From a checkpoint of a small transformer trained on Wikipedia.
Architecture: LayerNorm before each block, learned positions, capped logits.
Training: a variant of SOAP for these matrices, 219M tokens.
Each number is 50 + 10 x the weight over its row's rms, rounded and kept within 0 to 99. Layers, rows and columns count from 0. The size before them is the row's rms in percent of the matrix's.

# layer 20 MLP up, 512x128, rms 0.214, rows 477-502, columns 64-127
094:42 51 43 63 46 45 29 58 50 64 69 55 65 55 44 57 53 65 46 49 47 35 49 44 42 45 49 42 67 41 49 63 39 58 68 36 55 59 52 38 50 58 68 32 45 47 39 36 79 27 58 57 55 38 51 52 50 49 47 33 53 37 35 33
091:54 40 47 45 46 33 35 53 42 44 37 50 56 40 51 36 43 55 34 51 60 55 69 75 44 47 52 55 46 42 52 67 59 56 35 51 63 38 22 57 47 37 61 42 49 48 71 35 42 39 55 45 58 44 52 53 51 34 42 55 46 42 60 36
103:55 66 49 61 59 59 43 52 44 46 50 45 46 35 63 41 59 74 45 54 42 47 55 36 46 55 49 50 64 53 55 53 63 47 62 39 67 57 34 37 48 47 51 40 54 51 63 46 59 57 52 69 51 57 72 40 47 43 52 27 61 45 53 68
094:62 55 33 48 63 45 67 42 43 67 48 44 44 63 35 52 63 54 49 42 56 67 35 42 54 57 50 43 52 36 37 36 58 53 45 45 56 49 49 37 31 43 36 41 48 44 64 46 62 44 56 53 53 64 58 51 52 44 27 44 67 65 66 49
101:32 46 38 43 58 51 35 44 26 68 58 65 40 50 49 47 42 56 52 54 33 56 66 57 58 37 47 36 51 59 53 55 56 54 45 50 49 64 61 61 44 58 60 50 55 56 56 53 47 39 18 69 51 48 45 47 51 48 43 56 48 50 52 45
093:55 52 49 41 60 27 36 51 49 71 50 50 56 41 43 43 45 58 34 36 66 41 39 59 43 33 58 38 50 52 29 54 40 67 42 49 61 40 38 43 66 45 49 51 48 46 45 51 47 54 57 49 44 59 59 52 32 39 36 41 63 46 57 51
116:40 33 48 64 62 56 44 62 55 34 47 47 58 56 54 27 29 40 52 54 50 36 44 64 41 55 60 46 53 49 68 48 69 53 64 51 51 58 57 45 54 56 64 37 33 38 62 59 55 58 41 49 61 50 45 45 59 56 52 45 39 56 28 47
108:44 51 56 57 57 61 57 46 59 43 43 60 50 35 51 45 58 49 42 60 53 61 59 45 65 71 65 49 75 63 66 52 45 59 46 63 31 37 45 59 64 49 47 44 38 60 50 66 54 37 68 50 48 57 42 45 59 41 52 47 41 43 45 60
104:52 40 45 36 39 66 48 51 30 54 42 60 51 62 66 54 53 54 62 74 35 58 54 46 54 59 57 44 64 44 35 36 49 49 61 41 52 51 48 46 57 58 58 49 56 61 54 38 47 45 52 43 46 52 42 34 47 49 35 62 43 33 47 55
085:32 47 45 70 62 39 60 52 59 39 57 29 49 42 44 57 40 35 33 48 52 42 52 51 42 45 46 38 57 53 47 67 68 56 36 52 55 56 57 55 61 49 33 54 62 58 36 50 51 37 58 69 53 51 39 55 48 48 40 45 55 48 65 41
105:60 52 63 55 47 46 69 46 52 43 61 38 58 47 37 50 35 52 51 61 44 59 52 55 41 48 37 47 40 29 65 40 53 47 19 56 47 45 42 57 52 58 53 49 63 70 41 34 50 39 53 54 65 73 50 53 34 43 38 65 62 43 36 51
106:40 46 71 45 35 44 43 47 17 56 51 53 46 50 52 41 31 61 46 56 52 39 50 51 56 57 51 62 38 47 41 46 61 28 36 45 55 52 64 64 56 53 69 74 35 57 55 31 55 57 71 54 43 59 54 54 44 49 46 47 60 49 39 49
096:56 43 52 49 62 47 56 50 40 60 59 34 62 32 72 48 45 45 33 61 44 38 50 47 39 48 42 46 55 50 63 44 40 63 51 56 28 64 58 45 43 48 33 68 55 23 39 45 49 43 52 42 54 38 36 52 56 52 53 34 71 59 53 41
107:50 63 35 57 50 39 49 46 43 31 46 55 52 37 44 43 39 51 57 52 54 51 75 42 53 56 41 42 45 67 41 42 43 37 54 28 54 70 46 40 52 55 63 47 51 45 62 48 51 38 69 48 42 64 46 59 55 59 33 54 48 56 57 52
101:54 41 65 53 41 63 60 67 50 38 49 34 50 45 50 52 58 31 37 60 37 59 54 64 51 54 58 41 62 58 45 64 45 68 59 51 53 37 68 65 45 52 45 57 64 62 59 50 37 27 45 29 42 32 46 51 49 44 36 60 35 60 53 67
102:58 66 39 54 45 49 54 53 42 52 34 50 49 48 64 47 60 59 56 49 75 54 66 34 60 47 63 36 36 41 44 44 43 29 53 47 55 38 38 57 61 51 32 53 38 55 56 42 62 46 56 70 52 55 54 50 60 49 54 42 69 33 52 50
097:49 44 53 50 55 54 37 34 50 34 65 38 50 47 54 39 64 60 53 60 54 53 44 43 31 22 48 39 59 46 49 55 51 46 69 52 40 52 52 44 46 39 64 48 47 58 50 43 50 55 48 43 46 59 35 61 42 62 59 37 37 37 31 69
097:43 53 73 52 59 39 38 48 57 58 57 65 36 53 45 47 52 35 32 55 56 30 62 60 70 45 51 33 32 55 66 49 52 56 58 62 57 39 50 55 61 57 50 36 59 45 62 44 60 43 58 60 58 52 43 43 49 45 52 51 54 45 43 47
101:38 62 49 62 38 75 58 52 47 76 55 61 48 57 51 58 54 49 49 36 46 41 52 51 56 65 56 59 43 44 53 54 66 46 51 42 71 48 51 59 50 55 45 55 52 59 55 53 45 54 30 38 64 65 56 51 47 38 42 63 39 46 54 34
102:64 31 58 53 56 54 26 47 62 46 50 60 55 41 63 71 39 64 58 50 52 53 48 42 56 70 35 57 60 28 50 43 66 57 39 47 38 33 53 52 49 60 44 43 48 39 58 58 58 39 50 51 52 39 41 41 48 34 60 41 34 39 62 53
101:83 65 53 55 46 36 41 48 44 64 56 49 44 40 51 47 54 65 39 55 54 38 69 61 43 51 62 51 39 61 45 38 52 61 59 37 62 46 56 38 41 46 69 80 51 46 47 45 50 38 47 47 47 56 53 52 58 59 62 54 54 43 52 42
100:44 57 51 40 53 47 37 40 58 53 44 64 40 47 39 49 48 53 53 35 51 56 59 58 47 35 37 51 38 59 59 45 50 49 39 55 30 56 43 43 48 44 41 57 40 25 53 68 53 71 71 50 51 50 51 58 33 45 58 39 43 54 48 50
094:59 60 44 47 30 68 48 60 64 36 35 46 52 42 44 70 37 43 55 52 36 59 45 41 63 49 43 59 40 56 43 62 41 54 37 55 33 59 51 53 39 34 53 48 53 46 56 45 55 40 61 61 28 67 62 56 58 44 58 30 41 38 57 39
098:58 35 47 48 57 49 64 52 53 59 48 56 47 19 45 50 61 59 58 37 61 41 55 63 57 68 61 54 48 58 43 48 31 52 60 54 48 33 54 48 31 34 55 52 49 46 46 49 49 43 36 35 39 51 58 44 35 65 38 37 41 48 59 62
095:64 43 37 43 43 51 68 49 30 49 62 32 45 52 43 39 48 49 43 48 38 60 56 53 58 56 74 55 46 40 41 48 39 49 54 61 65 42 28 42 65 37 42 57 50 48 33 58 45 57 60 51 49 52 32 61 45 45 69 43 87 44 53 36
104:71 60 50 60 43 40 43 49 60 48 48 46 54 39 26 40 53 59 60 48 58 35 44 43 50 62 52 35 65 49 61 43 37 45 58 34 39 58 74 45 48 34 59 56 58 58 63 59 41 34 58 38 56 51 40 69 39 47 63 42 49 48 73 39
# layer 20 MLP down (transposed), 512x128, rms 0.231, rows 477-501, columns 64-127
099:56 53 59 53 40 27 53 39 38 53 30 54 64 64 47 46 46 45 42 42 48 73 49 61 49 58 44 53 47 54 46 36 45 50 38 49 38 44 51 52 60 50 39 64 49 63 68 68 51 48 37 51 46 62 56 33 42 52 52 56 60 63 37 51
092:59 44 54 53 53 47 55 54 47 46 44 62 33 49 54 54 62 76 48 42 66 49 36 43 47 56 51 58 43 39 42 44 43 48 43 61 69 52 45 22 52 55 49 51 56 62 55 62 59 53 52 56 62 44 59 53 54 61 40 47 47 47 34 57
099:52 32 67 47 52 34 37 55 50 76 63 42 45 61 45 46 55 51 57 38 33 52 43 66 42 53 56 46 53 57 56 54 42 67 56 54 44 37 65 66 45 55 59 43 46 41 48 38 59 55 54 54 54 60 35 33 43 51 47 50 46 62 46 48
095:29 50 65 61 50 55 54 52 53 51 51 54 68 55 25 41 56 45 42 48 37 59 51 49 57 42 45 49 59 65 45 79 47 43 56 46 59 46 56 50 46 54 36 61 49 63 53 45 54 73 37 51 47 59 43 74 45 48 38 56 61 41 64 56
088:49 37 41 59 40 34 54 60 52 61 55 51 52 47 61 46 37 57 67 48 63 49 59 64 63 55 45 43 56 37 45 64 45 59 42 30 44 51 54 54 48 44 56 47 40 47 49 52 52 45 58 55 40 56 60 16 48 51 58 48 49 38 43 41
106:53 46 45 49 52 35 51 32 39 59 48 50 45 44 55 34 46 46 48 58 58 42 38 50 58 39 52 55 32 37 43 43 51 56 58 25 50 55 54 50 46 66 51 39 51 46 45 49 35 45 60 36 65 49 48 81 66 60 44 56 41 36 56 71
117:46 36 52 60 43 55 36 47 57 61 47 53 56 47 68 63 67 39 42 49 58 41 44 63 39 35 57 58 53 66 45 63 34 56 75 40 44 54 48 58 44 46 54 42 55 49 34 50 27 57 65 61 53 59 53 59 44 53 42 56 47 67 39 46
097:46 58 53 60 60 59 65 54 46 40 56 49 35 68 59 61 34 58 45 35 43 40 36 52 48 40 33 49 50 45 44 53 41 50 55 49 47 62 53 45 58 38 39 50 66 42 51 49 53 36 44 51 64 50 46 48 48 57 34 38 62 49 52 54
103:60 41 46 63 62 58 49 55 57 41 58 53 48 48 55 52 46 49 53 44 45 48 72 61 44 52 56 59 62 52 39 49 46 48 50 47 64 60 49 34 40 21 38 43 55 48 47 68 40 26 66 56 45 68 51 61 53 60 70 47 57 41 48 46
081:47 43 30 46 58 30 56 43 58 49 44 53 33 23 40 52 62 64 49 41 59 56 57 55 50 74 53 46 60 50 53 68 31 46 52 43 53 51 46 56 57 44 56 36 47 60 41 62 51 47 60 55 67 40 38 16 41 53 41 44 55 44 55 39
097:65 29 54 57 48 41 54 41 47 42 43 41 45 38 50 46 46 69 52 42 53 46 43 36 56 53 54 36 42 40 51 51 64 29 61 59 63 36 54 48 46 54 51 54 51 59 47 60 52 78 65 52 52 50 65 69 46 42 44 50 48 36 54 50
111:49 50 68 76 50 49 51 66 50 38 55 57 42 54 39 57 36 34 59 44 46 48 50 53 58 37 56 54 66 48 40 65 46 40 58 32 48 53 52 66 53 51 55 51 52 61 39 51 51 39 55 36 56 70 46 53 28 71 32 55 52 44 59 31
115:32 61 60 55 56 56 53 54 54 42 53 41 35 55 42 66 38 49 64 48 48 63 62 59 57 55 52 60 55 35 62 56 60 52 53 35 22 44 48 52 58 59 35 44 63 43 32 51 60 40 50 31 46 43 38 34 53 57 44 40 31 43 37 38
111:52 43 45 72 68 63 51 61 48 51 45 46 59 62 58 39 34 43 43 46 45 55 58 60 53 57 48 36 40 63 26 47 49 51 32 56 61 52 51 47 52 50 57 50 44 46 27 49 56 42 54 45 43 50 37 48 52 61 42 49 61 49 57 51
090:59 45 44 52 50 43 40 65 78 53 58 55 49 40 49 45 49 35 47 40 49 29 56 49 37 24 41 56 48 39 35 57 49 33 53 45 47 56 56 58 58 47 43 43 48 43 38 61 43 32 60 60 64 50 37 38 52 28 37 46 57 55 51 50
109:50 71 51 59 71 46 62 65 45 49 55 43 33 49 58 31 64 50 60 49 40 47 46 53 51 67 60 57 27 48 46 46 57 48 53 52 26 58 55 62 40 45 60 56 31 57 67 31 41 45 54 49 66 60 49 67 53 39 58 57 49 33 51 43
103:58 44 51 62 59 55 67 62 32 59 59 48 49 57 57 46 61 53 60 53 45 37 44 51 39 43 41 66 54 55 47 48 49 41 73 56 42 70 45 42 51 50 62 57 45 42 57 40 41 38 54 45 40 61 49 73 64 45 50 63 38 23 49 53
092:41 54 52 42 73 41 57 46 49 56 60 48 30 63 59 49 50 61 44 39 50 54 59 56 51 60 53 66 44 50 67 55 59 44 38 58 58 53 57 63 31 45 44 38 60 27 32 70 47 27 42 50 77 53 56 21 54 64 44 54 47 45 45 44
105:57 46 37 48 41 59 63 61 55 45 52 61 65 49 42 38 46 40 50 43 34 63 52 42 49 70 54 34 37 69 61 55 73 65 59 51 58 34 54 75 59 55 49 56 52 67 47 52 66 58 52 47 40 43 52 47 45 40 38 45 50 57 48 49
116:54 70 61 46 55 41 50 74 49 64 56 46 57 52 55 54 50 43 56 39 38 45 52 51 28 64 68 35 59 66 47 55 48 45 48 40 61 37 52 51 59 44 45 42 30 53 69 36 53 61 41 47 54 38 66 33 44 66 39 53 41 55 42 40
107:51 51 59 72 36 56 47 57 52 35 52 59 50 54 59 40 36 47 45 45 71 63 48 51 31 55 51 51 65 46 52 36 43 42 50 52 47 64 42 46 54 39 42 59 41 55 55 48 53 20 42 36 54 56 51 28 46 37 52 55 46 43 55 56
098:61 51 36 56 43 44 52 44 33 55 45 51 41 65 72 55 37 42 50 55 52 45 57 48 39 45 40 57 47 39 53 46 59 56 45 47 61 45 57 38 57 50 51 55 50 46 42 45 45 46 44 51 45 63 47 84 46 49 20 65 40 57 37 33
095:67 40 39 35 56 45 53 27 35 50 42 42 51 66 55 35 31 58 76 35 60 52 33 55 64 57 46 49 35 46 58 46 54 43 54 47 39 59 49 56 39 47 44 40 55 51 46 58 64 55 71 65 50 66 54 57 51 72 58 49 47 48 57 59
100:51 36 51 55 44 58 49 40 59 21 54 46 55 50 47 42 48 44 39 48 53 60 46 47 43 45 48 72 30 52 39 34 51 52 53 44 44 37 54 68 42 43 34 61 40 55 48 58 67 67 56 57 41 63 45 40 45 56 49 61 52 47 56 54
088:47 55 52 55 59 29 42 63 40 46 39 35 37 50 54 68 64 55 46 52 46 58 49 41 56 33 47 38 50 33 70 51 56 44 54 40 32 51 79 54 54 70 38 54 43 50 52 65 44 56 43 33 60 49 38 59 38 54 54 40 43 60 38 68